{"rope_fraction": 1.0, "qk_norm": true, "init_std_qkv": 0.0209, "init_std_down": 0.00446, "lr": 0.00062}
Each number is 500 + 50 x the weight over its row's rms, rounded and kept within 0 to 999. Layers, rows and columns count from 0. Numbers have three digits each. The size before them is the row's rms in percent of the matrix's.

# layer 7 MLP up, 2752x1024, rms 0.0222, rows 352-368, columns 896-1023
102:435427497371498425488504427554527460518502657463527564443527426534458509518477560524589471437532494507375565570486465486571532370536503540416544461432546565474463529475521517459520555482469515494527495601521463487515604462497526479354518441466506519487454492452491484466429459454473523490489494508431424492452527493548491565496471536460560541461408445453506467526509538516575511436451
096:443542510510472509435507487511432417486499499531456494509481426479513535463497553444410509603433516533526465527390536577417576571431388487577425519479450467573500451556492486507385515508588581517466551493442507550502512508430553432448479544553503553469506466560512480429468548507445509580478474487450354530486596470490467535512525505515509515576535414475491462454549509516507610535541
101:467525502518434499518444573534455505459387448390538509475567539482465473564468484544530516530521482538416490448569560534563539502404466519418506484477508598495461524461549496540442467471509496544469508454508595472625564524507541532408495506503410497498496449553560512522503435469562552471488416418493552488532512541475541482472427485494539542462458378438463454439492527538556445546472
098:509449502526466568515462538477485473446530575516452518574568425434473432527504476497459446525490488503574444503467491513437538461451525488467584543472554541586610445465517480583503539519534603512511428493511420593429479523535537540513534525603529379518517492505423504527524579429511485431507414535529492599468559532484497541486549459529531490444480457582481511410436518452526328571420
095:605493533457536473556494572368596493571510510524508480510526488506463528413488520480471481555445514546491459573519489559551420513610513543493463639534501532506494596517568528499426526463546445532505465541340531527530570463461547473422595450577513483454491601571494507417536466564456516536545476609463491533536652553407473542578592533556529475397445480464526503598498415459565520465396
103:485492463513483496534523470436521571578458459545504462482532464510509517536499539478396383516516535590424484607473619517514595407552509554507451621499445551486492586437498464387468544442409451480461503584474490574598502440454532539485594517526563466465412487500482547459440450574503540518409436532510468446563541523473541535532448565513500437545418472622618429491612410413506481433484
097:510452446413469515461441445487507485464493527562580490441438515537547490537408497457540524497512449483494499486519534478421502503590452510447487589515455546487488468479576485390515551506473475496514544538441518537460534474467571510524534510404512562403577464558540555521503466522531407555436512540479564556489452524526483511567442480459514442553504540487473518552463522509459450446511
099:476513452565440460512481467495542418472438564436509568547504530535467540510506479549537539498520523503433490490517503443512450485545514495501467402488519501475409481499639467454491527493487433575498571468465425532438538490453471532509537479604492459526510490555488418500430507541505579523488467422484559527520436533511381448475592540452463499537558511522496514509567482469512438570590
101:538464552524521579450566619404615543521479386562506475451463497425479367516501551515490483522496549538510468501546499447539489566503551451382556589564549604488480466548581503525443477525516466557454552508564470456467537529489496568546487502442510459537506486571620408511516427569455530466535547560510487536425452449569425510460540459536444517383503516554422479518564500457531472495534
102:443526558494596531531517487531529494499510463468525527563488541483593462491505454531389440414451376483465527525529554465586578505483495505389471616519455530532454522527475404459485515466510465553475551485600560561495535487507551413470516478539530441531499508502567532399502592511429395480553488479518513592505454422435501585482526399380508419525462434475514474516528492544487464438520
099:561466474480430552483530511502511586498489457472533489398493457457409500454496493506499451472525550511513501492438449477470498512575522434460516525540482528535464568492571493507360496519576502536468506599529558525401544518510594562510563526466441517503511504544433488486424476517438580537509540482544543477573538498506456603408526461479562523464553516622506477469486452523504441444611
105:523587538581521457492466502548549453539443539473435505482536507512537543557506526526472562463495469548518507461479519531478485502528497541435515468569465492468494478482466485494407573476452472509486387464519486411530532586439616488542476449414530491500509464438424495537424488421502525444511488541469494492484431564525481506527466507416582486537538495513489493483578493471459483471497
104:445384509455470453533482581556421458501478431566543569527517455531535523503498445549508536416579500574531483528471554479557469506503516540458533511552480471539511496535407501422430552491474445585547444442424564491518494445545481561407494449594523426499567439513492404495487472540556529489539467605456465491566450439469428436445424460481502396417462431555456613468480449543544454545494
106:605561464438515518593473543475532498568645521493494406425478492474541489524532447569574619490464521587546588535464456470529505561542591533468525565580518461483397544482518533470483526424462513488399533448571595539493551509499459443550506536544484514425429427461455565523569540526433561474531474458506525469510451543526596521459500481490544541484465537435510406435533553535629459479516
098:466460486497552575582480557438569556476496467505461516537458574525545447546516472562553411529580534483488494407527479512489525525477507524490421510574516525447501518609504532541501516453509520503523430488500502419484472421468518473529523513461529467487520477564538490612553556516502445487554525555495459494493438486560480472458562527472598536508485540594557459448504519442370499514535
095:451405547483512555485443539470558556452474501501460514492426407635520548523511506503469360485460493464584635494433419591447583522471475492632468533402451454477511534552515512535572512561416475631422426489498523452430515530502526493503511553468425486524447498478519529577592455507472474541530566613462563557518489520447462512458485523498473488499476377525499522512494522505397485476489
099:451409406467511479456480521380535490614534598462482480476526511488423487487520484452549460513565502411480455470487425536542490548615554498411465454599562500505529478480510534532519484437496488512571431563457459564549520574422534543533501414481523518520450496606563580583535482510501437403517373472483529489668476586474447542512538521580490536489510580454482512498485498579502544529558
# layer 7 MLP down (transposed), 2752x1024, rms 0.019, rows 352-368, columns 896-1023
101:433427554475396564569492483487474441477426443452482533514539474499418445499426430447538535460597565475631501558492496428485505554495499478516467422477460517534470470472505533480479451542467445515488483477454487462586483544436513542475531476490431476519523531504519461553460406518489438618455477451468515450482623500522485558495501454383572456486522601467462523581405438514567384534466
092:598545436568405496538616529563438544493507448485485519466475558438528528484420563521493429539525668572451524565467523494494548541418500495508464425488556517397489541511556505542568524560483539465490508525474503551501518505503514498458595471474457512501554531429522475592495471515542465453548556520417504500515549460507480525463578428496474498499460465470519559468552530457469431544562
101:453464472531469498415556521446536489449442576470522557454504467536501499563441474491533490491447526447553459511482479514509504507483452456549529445525475468509487527493519492526437461455532456600545551427502559503555459558472578468432569595511436479496415442479488491450498356435490519335452451454438552530560559520520474438519536494505521500471562541576468521472408501490415515580441
098:587463505526563500483517476543514574653500429455472501551568622550566489480545600608542583444487482479497498492561503494485492520614555534499519452528469477483492440470466526520538502582509481545504456435517440602509472489472451498442515390559555545488437671492553584465566546579384572485437534507521564528441475553503411567579562450524513450494424505516484552509492504389496478519505
095:479516553499470630434593577489477387503509517498447457564504480542544485385421489486467458442545525457532537469457493506538496524516440472460572538511537575458439424595502521462486500574479487528476517549531581490430548461443458487456488475482536421534411378481555484623453579472476489465545576468538560446544449490384405548425454493587438517456527446545434612537499550496529433557528
101:449463464558491615509514484519492436421444491444525593505441387399413578511436445515407507398499499510439471504609510461516513591490433565466542451475521410541520555470602485518434450493526416550518520557527547511429546475492514425451537586630428519479516512511452563548542474497511430548558488501497543552531456460499543634538521417551368473452581514447507505533502535406462478500558
096:422599554463508515496412452497501440535497473475494441545469543498462475574338520420545503484505559474482449479555482507449519567526500457537506537486559535464504462498519412415519377492465464519540532482424511524491478472685539553462381559501439603526538441478447548453473531521520530527530531525472471474495517498445511513499550581518515513563509453614498362520578585512470480491405
102:505557435463529539503428508549482480464544563475492480610451427527472537493589474509431456482536473531539487510560520510472442543406537439480481484509486500509392484441524449558498501527496501485474458471469464501513485558581484512492449483572502451537473535578471500468483526483497461526478494437528421444508460455551523474505459538595541480481493404498523450512412507442496493476457
101:508473601510576434544572541546438560402502532538480393545443332517497535455517452488550420539565506559499533533467493518489526491448528383459527481551552505502402577453532605380448495549418472422554461504536418482555461538500551490508454558421427467455513536525488454461552591533586529539563482411521558471516415435445474575379476563508527500427496468485498504443525507523560538504536
098:443492460619496533491613536467512440526566502521528507445482437569509462466325529525553419554560513440477561452526620453521448462495532505515504463466591530397528554577525527493489584409580531532450449390521459433490469515514478480585577386507452550481556401497481531438495546499464441473548608561462510513506404528476521470488595523434559559535549495491546453520514516498517521490516
097:520496455533471491489595451463426467515487491483495526512556544426503447487324481526495507494445584578512520576481498455540465416551544511452525569534577511482549524551476513483472496463455588513556536519514502358429424605528500462599518558473565473513393482480497519458474423454474454529478562491534548547478437520509518527538480439448507441463465498597508557575483454492558485535464
107:546554573423481443416459459442467507496461502552469504559483396508478524549490468565455458484434451516532482501466489532516433471476466476442461532486485511500548472510484530507506546496514535570456440493530574481522468539511553556501460559544517591404565546445447410467486455504574497596547510559437467521439501496549436533478442569451513525520521505533481423530482503460574643439423
102:456496533556513474506522585523488445530548524514556565460474475537478508514518575561481530458441479534420503499461438463488469573539423535409513432415496465530565587562518500462478538435480596499531514579526451533518482519490422477484555469402512471455506469504435484522542490486536504428580505420552456432508500524520524515504452517419479543473463497449517518553539457537464416511499
104:459425502461463418474579572550470478523479522479450428497439460549409442498425549499511512492568503466456577549506553606512511434542590542464444479410506530466472548529456546535513519447539487450495528455530573521512490521433432508489571436499444459497492515458443469561497509535479374430418521455477532478510483549560494502527462496501506488491485527490510451510504414496564445544485
096:521510550504485504555581471461460482472495558527514482432551584435525517476325431433491491450474566506449502618590538527458510433482596490512505488384509507504580578458530479437492580480511476535478460527531474456466510451551424415461488485525427481403471526546447506527402583496441484582473538497481499466559483449473602466442357448608506427529538532514474482529441560516499523549590
097:557464420498589457566487526499555543493555485536460516530472456562493490456535440442439530527501494526381527483505533498548418482505472498465541515491402527433470505502443446504460490506531439537509463627480495584452476434431366512498446467490515541487451444450402442440397436543540574508445613503484492482572430516566551443497493618468548618528487478548473586446458455494517436516516
099:529495475520471533435514426548563516463477461575535483506529467531542484482416479461596539460511533471588463489550506513498520480514530470550583570555462459507478528513435582513537412520553552564395420511432494494560539536537459450623425484469510540448541522437447477533598508443466507528506444534598507487519469438522518498436482520447505477571471498559507495532452489482507489496584
# layer 7 MLP gate, 2752x1024, rms 0.0215, rows 353-369, columns 896-1023
098:573447574549499534525506527471477359578490549570527468506490482501421527532563632441517468509447407548496513574521502567451438482576470481522435478475442491579521426452468450502544502412477566505440464466490474577629486513437501480541587545527440402468480493487481541445512429447557563472457479484437480497539414547562464526463421467449566426477539510487445546486490544570488495490498
103:554538558438469516580477443475471456391490374555586535402552429596457442491491534483454471435461482380495500464597455445502495509436478517512477650493532548531513491457431469468581425454549487571491523569568453446454428449493557518553434492492418499436570493464529532567490513520502456472513484578475436421402426453514465388544517486522583390418462508523507540410486521481461515523420
101:460470490473507473503520497572588589458485465438531511591558555518482521474460458484469530485437541419511577634414478430436500479533456507537560439493603437592512551468499562523463446488425553515470464507507510517448470484541477487447484520512503461534504496456547413549466431491507515464488522408523580448483579539491391437370499512504497463471476411578507437476574596534524518414448
100:556492506501564507537570443439490491577534532603445493497484465483489465541485505454507599546491512505488473470436486488543498394556530637536453445486456466532598465547507551547519405481399573580527533465419484543502639503546479532457496536507492557533480465399558503397534435494367527464535466505492551484481392464463554374434516462436544521531409462470499493551489498535497469530518
100:484544499484431478488553513501528533499547443442500567511451516529466583452481521482408491569461603549531524538536412522610541533524532541524482429510546466478518483479535391449508517473490488488472439451438502431487510511557594533466539572624492454597523402400443431467538498503550503481507517468499518542498596531478470544474526521485433468389465527536553491408507516466419460475576
098:470565486484469407475512503492495456449502597523488572509480491444565556481557518570482569436545471382494516535543571618426408522484534502480579518455574515534482460504426554505585500494461518572522478405516573531513411531491455515494441537465462483497510503656553546558638514527492509534582509524406503462452513409531487519422504473533510497451438498596441553411549531510455584509456
102:504560530441522535505479502481504492494463438422526523544619496496447518453460529555515548477494505502481524586495468472526513531488540547520475497390488428572527570512512561554527459565474496510514523473477539604427446515563536520496393444521486545482477438456446450404520518472433491581464502534539603443528451604481509435408462528509534465469585429567456529477555550505465482563617
103:463547550490479452523518475541573441459442514457438498550528477505502432551502484537494615535483520498475466430572514497423504458523490534457503496498527447537505512525500536491498537463502451463527457449492451426467422449471478537465457557551482476519529477519594536459545507546471565527583459503465562511586474424533439581511584461538498507541580535519548518504505573527481473507451
102:471457476553583512506485572435476490432511522520506520492535506571447489458453546569622509546561583463509467453433397495549505472485621521500532417472515472601479469439527569524486527487491467492519554504498538596442568481503568440486527489523603485515393506559485538521464564429483550388443454453522487456423480463481516448510490556509498499486455520530492448499426520475435524439511
098:456541556447506571595476488443510474519567468437526451532464462561486439473494438532391497403501505478563542497585464540571567547495593509446526504469556431558498478434524455563494491467473485473547549482588621504571450484371483576498485529522474455485493561367540576548440463429515514450561542520567524520530450488438557439588523540474533502499481524519429509500553458461497524476550
102:499488486538531514580554561561514462415533482509450446589555457433504476458381490486403471448434574512479566451475467420528444513483537581484530572519538569596521471487448469468473594523543441416485513462462376584442539572433489458429519448479609502564557496544475481429518553556493477469484526506573395438470519515537475511590439493412483442507449558539471462526534571541492446569421
103:461529494606524523424496473476510547594452454425514553496480634528591488617498535483516429517418522522501422500428444494453496509494575527519519607492504516613506563495585457580543537480515591553479510448506527480573486496530578486457545431524475490475590486443569538506502556489507470461484453394467494546529485439517557544502456514435444475581455521606562451448525564477512551500571
099:457462561522452555496570515446474565480516462383487629535531484469443447493479509474449477448573580527529511482529492566421486359464424472527502552455520477487565510479534422457503448523517454635542498463474464502486513510477527595502585579563524499566527492475553483571429462534551543435461454473496540592537568491570532444522505497438436525405494412488437518567511455495477486535497
099:441407541583534421456502454542535471533469509484514486548566460486459425578515459479513461466510483423519483541564532455529456510485532497531451404460483459532549433426502495538545459524496603474473558486577519486454493575548432498534603506572424506514480463479528545544493458531578513505500485533432530548439468501477509473473377395584533520589428567457533603511474522511464482541455
098:377484515461621357612522523437509450549496465472452529467510512557547545541504488551475484485514545531568505465558511490578550473474513535523469479435446524524528527576508476485530566567502505513526455458583475541585460565458533449497502507469479444480496512509518534559412530442532486536391454516510531465460477382561443490537515463492577494518483480498484523509526525454396524472470
101:588549520413519591421506431465450453543492528391457562437560521438435419452537516533443521495434572479446538504500535529508493513561504502525545580502574476556461523496718566504539492430460488518481497483536547545558597486510506538547542484489520529530532502479520457472490427538552546458495439480519487581536450532526473586451459493549468506495459568467485578523550526408470477498581
100:521446494490546503503459494519465478481474432514502591482563478509595566526475380572498496552449425484556505531347505475525548424515499508505495437461549475487477411430448495419555464502437449487402462465505487468496539505515451464537556518436527395456451522457427514526538450469488557481577442484595527415467509499480497447565397531621570440462398496483447478446512505488533539554576